Part of a small language model's weights.
Architecture: LayerNorm before each block, learned positions, no biases in attention or MLP, tied embeddings.
Training: 189M tokens, 5777 steps.
Each number is 500 + 25 x the weight over its row's rms, rounded and kept within 0 to 999. Layers, rows and columns count from 0. Numbers have three digits each. The size before them is the row's rms in percent of the matrix's.

# q: layer 7 attention query, 192x192, rms 0.267, rows 85-95, columns 96-191
# k: layer 7 attention key, 192x192, rms 0.258, rows 85-95, columns 96-191
# v: layer 7 attention value, 192x192, rms 0.261, rows 64-84, columns 96-191
# o: layer 7 attention output (transposed), 192x192, rms 0.216, rows 64-84, columns 96-191
q85 109:515501494513502491516505470460509532533543495491477531542515478486488489481522510511502485502480511522516542474492492508503492527511518439489565493492536496470525537493545475514481462567517512498497536444456498486466525490494514527470497446470501466484480511529480460516465533503523522451
k85 100:500486531463480458523496465470493521474509511491510521540501507529440459535530485492498514515503479505526464504498505458470494548529529508517482540481500456496524517471546518473484492481473481497507513537496515483506542513471480492490502459483526509488495475522499502534467508482501514540
q86 119:478477470468531493498548549489449507518495492470546502487539476514498484500504510473464518495473455529544488528506545595502501454481503479517538497528480510486542490510494528457474478497472489518529488501508513536478510511465504530530550458514491487469521490495503516490495495463548471510
k86 116:512479522498511477505496490458495496470499488465514521504516496509495478455500467524494509481476433531539532479494481535503542487416456526500527509481510501509525483481548464467452510546517470475507509502488497486503496509465501488485484487498497480532503477462502525513433496489513498521
q87 105:499531517469477543489499483482431542547503529483495467485518521539516516529502513466504511516477476487486495518521501444487475532473482498522500494470491507544519474498502502484470526486498509452472477498499563514449496503545527496492528502486490553521488486467499482516537493498458495463
k87 100:488511499458532502502485468534545492518498480488466528525489524554471515513522467487545513503483469486489505513522509521436489494462485512495511535489510536512519416494491491502503527473490472470466487484522492506472482482522483518490510485510450537524478506490523481529486561504508514478
q88 099:478577499476537517468520508534521473489517513477493509475508503523511498503447522489546486519540485513495460536501473502486459522463519490443478475483471475563531469539511495504517506505509488513506472506517503510512497492512494468484482521524483514514476481566494525527534474497453508480
k88 093:492554510461503508468507487504493501516487499488519493536481497442461543521471535527488502528495519505506499503481477469487502493504529489517478481493480511498490497473459504460486481522521484455501480493489461477496480524523483485491513509545478497493533473468483487465539503563470509476
q89 117:495490554510506506501492472517504485476479447537505490508501512534533542521477516502509486476523470470493466515515435478491506503490458526496491474495514464529487528523503505501513495469487515516502506521537521487501495447521507495522470499503457500523517506524528487488472523543445512517
k89 102:486499524453475474457469479528461503505486535489516500538522505473504532514481490540517528478490476488507491529507476543460476521492502499475513501505477491465496491481481544519492468479504531479523510518491499444478469456559500520516460551527476516536507479509521494479528515506505517533
q90 123:473487528536525489485527508544483523490469501511512499534514540452518463500524466502527490470490546491484500526519463491508481423499471558501490517478518473491480499462478496460536541500481515511454490480474517489519492510491515502515511575512501526492538503470510532500490544534518490511
k90 108:502485540554489461539533468520490532488530491519527480503542485482497489526528501516518507481471514454470543581477478508496520493506506503439479533505493506482470499516470539474536541476468546543530485479551516516505541538545485500519457543505460501511498467493492520507508513477506516488
q91 125:476545517520519538474525492492530508506456486511518505498455529463546510479513463500492522458512526507522489508474533492503508475487497478504497550524483528497512493528509513482496499490483508521504533462561505472503544468539479537493514527519531508487495515473500473526484531504525533517
k91 108:498475524480514512465527499489491557520442496524544504495550496505477488512519467450448502462513533509486500465513547534502510485504473486530494542513510548491478490548486515495526473511533510492545487480487457545484484482502504523527490524534557468507476503446484500478512500483542514522
q92 113:518538529514467537535503525489517488538478491504516476524515501512470558456479502506510462510505473501529517470520466495463478482531532489454503519537491504494478526525492468492471533502482484532506437494469512494526517522547491488491531467476483490532509477520496495532539538538494507498
k92 104:506543549465501504512535526483504501491481502492483502490508539479451565545472548532512476534478517494492473534511487470467480516535509510455508525460451519511493494511477508495464519474487472497501540510496532488485488467478488489505486488489487498449439465522478525531456468520541515497
q93 116:501517529523489489550465496458512414500559507520503530469525529523516505464493536521490438468524480512507480504478472469487522507489490513486498404509517532489513502501497495527481480503479485483549467521493477493529515477491546493451454499509471498509532460473482556477487444526500510527
k93 114:481486473488507563474517501498503445490528496505487507502491529524473489503511556492499544518506482469516465503471509455543552500545496523505541425510536540505502516523499488504505515512490474502542477444534469511514492521503438482472495464495474498493505456465495493511490487533478507498
q94 118:440492512478491556471466493533548483479504549514470479520489498490490448462543490567528511498475546514479441440489521455511487498494472465496473491483500471507526499482526450524474490504520491487494522483523493466494508487479523493485484513529487481487483520527493491540498506526500539502
k94 106:505440493482518518478444482542499504495492468500549508535515501503465521504515480519468511496515511489472440499442496503529520502510484491515478520507516492499509511512536533463487505484478532531458468525501549478505545501501491528504506501523488507519500488500516455498508525506505527536
q95 115:516501538556491511511471504505528518515542487467478502525462502527518519500494459468520497494514522465511501497480495545516466466490526506466506474522469499515492487475459491514539524456466550551533483428501483512476472477498536530536515507443524488514506531503503483525537517510483527482
k95 103:485510480444542452472499490492504548513508489511524479487545472544536484484470492508503487502499471449514540517500537488497484492489528500489522516487519551519496444490454465495533499476488491484527475491469531476513522448540509512502529523484507515536533493481520497512510487493476519465
v64 121:497487521464494510460511506537484534465452514460499525514481495544512522474505481517503506520446480495503498508466512484536528478502507496557485475448527551426512511514510510461523473496464518485504479466508474485502486497476551473510538459545523471504505518517519555443525524491500515458
o64 107:482497499490535487549467479510502479544488503540498524475509539545517484487479497505514517499461491482528491522539528485474479524486501492490514470519533485511522487522515468526501460488509452514478500518452491475471518476545479519510499467456474518473531495500497504514513453503459491477
v65 108:479474498519528469511528530498492515487490489518460534498464492525485467525535462508481519463489471493510490511462511489488497478518488512474524490545529503417513536521494471537502464487503505483478518501522484485523482431493507464504558477533542456465534517508535522485486480536474501547
o65 099:492509515481517486485522479475486510487535471527505531505480518524527493501431517541511445486534502516511487503519498498471511532465499459499479479495472513525547468519491525471489491452484549518540524530517496493466491497510512517507497483506550529493521479530486498464519485465494485478
v66 122:482457500515527517542506497479512494547508485502502501486511490464527529478486524469481489471517518497545458535455464541479502507481494487452488571513534462535510493503487540497489525488533500463480489510462527561512516463491512543537500475473515502493542477475500473528500457482516504531
o66 104:502499503557537497510488489516504472488510485498550498522491497461483506538422482491501515519505550532466467463483482490498488478525490516527491507501491505474469541510507515541512516504471535539492515493501477469561502529512481449494493546523530488497493491492522468476566511492531511487
v67 097:539500468501498493450502545469497511446525472520514517501460501480465488548523515518508478507479456514454518490507557514534500518510465513490519519455481509508520509465526484523521510516514504488521526523505466482479492531514512412506475512503482527490447508471511512484503512530486465471
o67 092:488487472495528493518527532475527480507520511523479501507497515538460542523510502498532500492489480500521532451484489506510539497521521518492506501525495501488460522493457468436527490498482518523528509534500496501494503505507496546458539452510486416478530529508492509482518514526518507540
v68 133:515531540527437522482496487455467496530487507439527518464483508519505517489464497452519465549473524474515464521503471497537455489522508507494521507523512517540488511540494523465494516498477481508495523472482482519519477517466516538466543506505454519514482459491469501517449514493532513470
o68 116:542491520536492481548552518498508546494487511479514520535504507519482477504523489492503496467507524536511543524518543498477505500514519508521540534507477497499489502523527474503494508549467471515500449494459498495498557480464498549518488487485501504491503521474538501529468502478497475520
v69 145:519501512490533496475513504538484530480475500475530485512521508454529532523519488522529532494522528514505487513466546516529497502507527528504520524515476454463503500507496482515516514487463502502468527501521499517489489502456469487529508450513519431483522525506515504525523507466478504533
o69 123:465483468472492471477510473499459528537515452455514482485449505498508481505452475498525506526492542462509483515492510497502535485523537464483486539514522508493484512525509520486529511511540525548517534535528494505505518543535506526478535512433498528491477504529480526515520504517504538435
v70 108:528530467505499462529449484476483476508483503502473484533511559469453473533515523521487493502517492508514501531501504501490464512519513493500557509524514500531497484449471466487520476504533453507506521514479455452496498464493499512488483493485520530510499498531523486482447520552485502533
o70 103:492451518477516532522525493498483520470526484440468491499464501508482570504516530528541514474490479505510521458543502514514538472500489529507497477538460526476498498508484503482457532496496547538522503548521548541476512488512490448494459490517506478511484491469453564497487532522532505497
v71 118:475479525528464498488507492518511523505501535498514528495509445480518516499513493474539535482483534520506488490490455505491522491455471476466485540505544453458507502528503513505504519457505499468470545485462515555506509463468506555520555463471505469503491490501486466556485493484531538469
o71 104:537525500506483484508465460465475502522523483506511466516483500496530505511460537496479520515538527495477492513499472522405528483508534501478503511507481497502509536496472470530509519519491447494518474521511480470533537464490469488489502504477544520517474471506493518489520486509482512507
v72 112:529496487501509512466481511490477518473464505537514547463504460511488513512512466506514498512499514444446511512469520470502475528511500488561460476470467518523510475512435487510509494503508500500518553517432507490480498528480526499498520503554481514487468494517497528472479501459471497463
o72 100:488452521506497505484470531470514482473495517462486477546468493481512462445487467489502517498491511473512513493491533521510529494458513484478496524472504519494477479484518475517514467505506476505509533523496487506472514441497464521486550483476526513473505488483506471510414524508492473509
v73 120:521551498499510483499527510498530468443493468487507538466514499503480474526493494513450467492533484504466508516481477477532521509502509516515521509464536493494501475506505506535525461472498543503457481519497462471493478475536513454498504444494508499491491493488529516499524497533470495550
o73 104:507485483530487539479504503481528484502483491542503494490494435497495491472514523540509489502503486547480543480530516515500494490482530457518500533540485459557492502489522529467465509485549509527479559538494498451485483520506483500535492512466484466473537510526453478483480470512502502490
v74 139:480490501474521505525476504517505526482481510512532527479466522510529501478503484508531471510494520503525444519510462529457513506480512495488468521462499519532451525502504537457441498503509453485503482522473439511493525500543508485512575472537498472461525490448487472496527493496520468486
o74 115:482478490504508464476526504532463511511494495484469481553499520470466508525490475480471522512483547506467492497524501500507460473518499489465522509553510511541483500495478509516510521533508477493490469455501516450497506550537496497520475505496519537505453492517521429472527522539494535540
v75 116:475491517485540491483533495483478470494553548465474509508477486500485494504507480489516524514492478488476539500503514483537492486529506484550463503477512477529501480467445478483532489493530545524531485486473513508514497499438526533502481492519484506519474487537501518472506490459513511459
o75 103:545504548490518487519491464482487532471449554504507460476491533497526511479499487483477521484512523515524518511493502525475518488489523492491454497475556514493541495503508508501519478527513496553461508504512467506457487464484472472512495460506519489510470493517466476510498489477492516519
v76 113:524508504532482500516458515536499512474450502514521482510497503463510527524536518530492459521465514530510468505503495532490516518496517481500482522505514505513455485516500511486499495472499465466446498499520491508457515525560516498506509453471518516489518490480487483495495503503528453518
o76 108:498469449543499546485486505498490463491535475503510518478529499467538479503505515492510476474519480495481534542553519501536488526506492475499550506566509536487521511516522470507480496576509542511522533502545534474493520521535500490500509560559502511498477513484504520502521511525479499519
v77 113:543529497428499506515476503483511477489527558501481480483491517498516488454471528497494466535495524519496499492480507508495489517508555492498493529522497525521543494487451470473508497497489506499449452510509490503528508492475518510502528528504518509506545530448506500503536502515502494463
o77 103:481466484483498459517501462538502521538532541545491510492502487510505513526513465478495553461486504474505484501511499480501516495521497457498516538492537465427497502491502531462489466448481516511496529522540493486442491463534530522533491484518487492529481513511508484510464562490532530494
v78 144:567496499446518507507479503507479504461454491500501507483470514515514452515502465496540485514469497482500445499443529497452511498483501531506504475488504540482481509488517488476489488514509479517503501528518472501502524535500521498507528462543513520469497528491536498508469515506460506526
o78 117:458457514527444458496506506530459500563487458482493503535508497500512508488499475509486513510467452480525492508550529517495470514499481474457507501518516490480529500475494508534528490509491521527519493496456510510475491525530513552480489493453449480486525501475495500490458511485510488475
v79 115:513470458530495449457454483444513478461504499489500500494467478487482521520490516478504504512523443508505493476507500505453513523502534461561467520520508495516471492482452467506530486512566504508512487529504480490525491503509505500507479494492466471489499494510496460505514549498484528497
o79 103:522518487519488531510517506521501515508538503505494523498477538512507503493508553502516536510461492487525497462493473513496497469491508522441493539497528503473531492487474463470469452474529473503471523489541513492494468486525517489503465470501520463508490524500461504506519516512563452488
v80 121:559497493463479479571466492533472481506467513535468529471524516521492505467513517507503521505532519506534453511489467509469516515493471515499530517494483488499497474493507494537520472479438508539487479482456492520478516508443463574518500490505514555464505546517486470544494470501501478494
o80 106:462523501498480525481516461498513496496452517460506470558480500471525495497537493511485513512504525513483470489542490508532471455503474485508485483479469545469467512526509524480479520537518482477479505499518516512533507509518514503493513554498509520486477446485508515549484535433503586484
v81 108:520497501495523504504525508475480479537467454499563522476502511513505517524556487475508542502521453476517506505473541493451545496505465498523492497543511492477548502515480478501492494515514533505495489491526486483443504538480527538544509461521488526536527483508496502519486501476523528512
o81 098:455493514536478494534493473546526496541556504486504534522509486520502454479486475514509488468505518534513454489523517483491485479454513468492537504513537505552503507489511514505425474502518515507510532511483472484552533467478473519438474467495515484538529459505477485482455490514465548510
v82 126:493496494538543484504508489490475459528500487493495515513537556520507531530506533466496545503506495547518512517496491496474447455500457478529541454525538497488513515449488477513476483504512474508526502524515465496500506461479533515547519458467521540539528483479509476517487516492520524495
o82 108:516496514517530501496490462489513557505531507480487503486510461549476541515472505497535494514488526497481494499536512503485476511478510525562491494500503520516508473549492534479508532523481516485491491508505500541540465509526495499467443570450494525495479497515491488485497468496525522483
v83 125:476470509492543472548484476473485491588516458507508514495545521517477506482473487474501538478502505502496471524514505485407499482505481513464524472533488481518505510462514532538470483493551490491517479501483537512523469484536501519527495530512518543501479498466491478517457489482482509512
o83 106:497541528550497531478529497493494532484539501491525458495465477493503524518476459494513504483525507483473508487489497479551484465430494493528489517496487488524480470501488532456526530480449526467469511452479493522527452499459533537520495542506510483525501488470524485506497553496496499484
v84 106:475484482487518496478531500484519526515479539537482521489553515509461518504500440496504532485521488491497520505522479490477524481445487505521505496504512474455483495498511563550538503478526531508515509520498534513467513483529520502487487504520488471506533516548530490495463476493509458496
o84 095:488575511518523529531504493477506480503530475535518491498499509463545492491425549470556467488467473523515473491510485496453495494468496480497447470491492470503470455502488555517512502522508500461485512493534482544521511496478479479488548503502571505475486471557501492479504486518512481487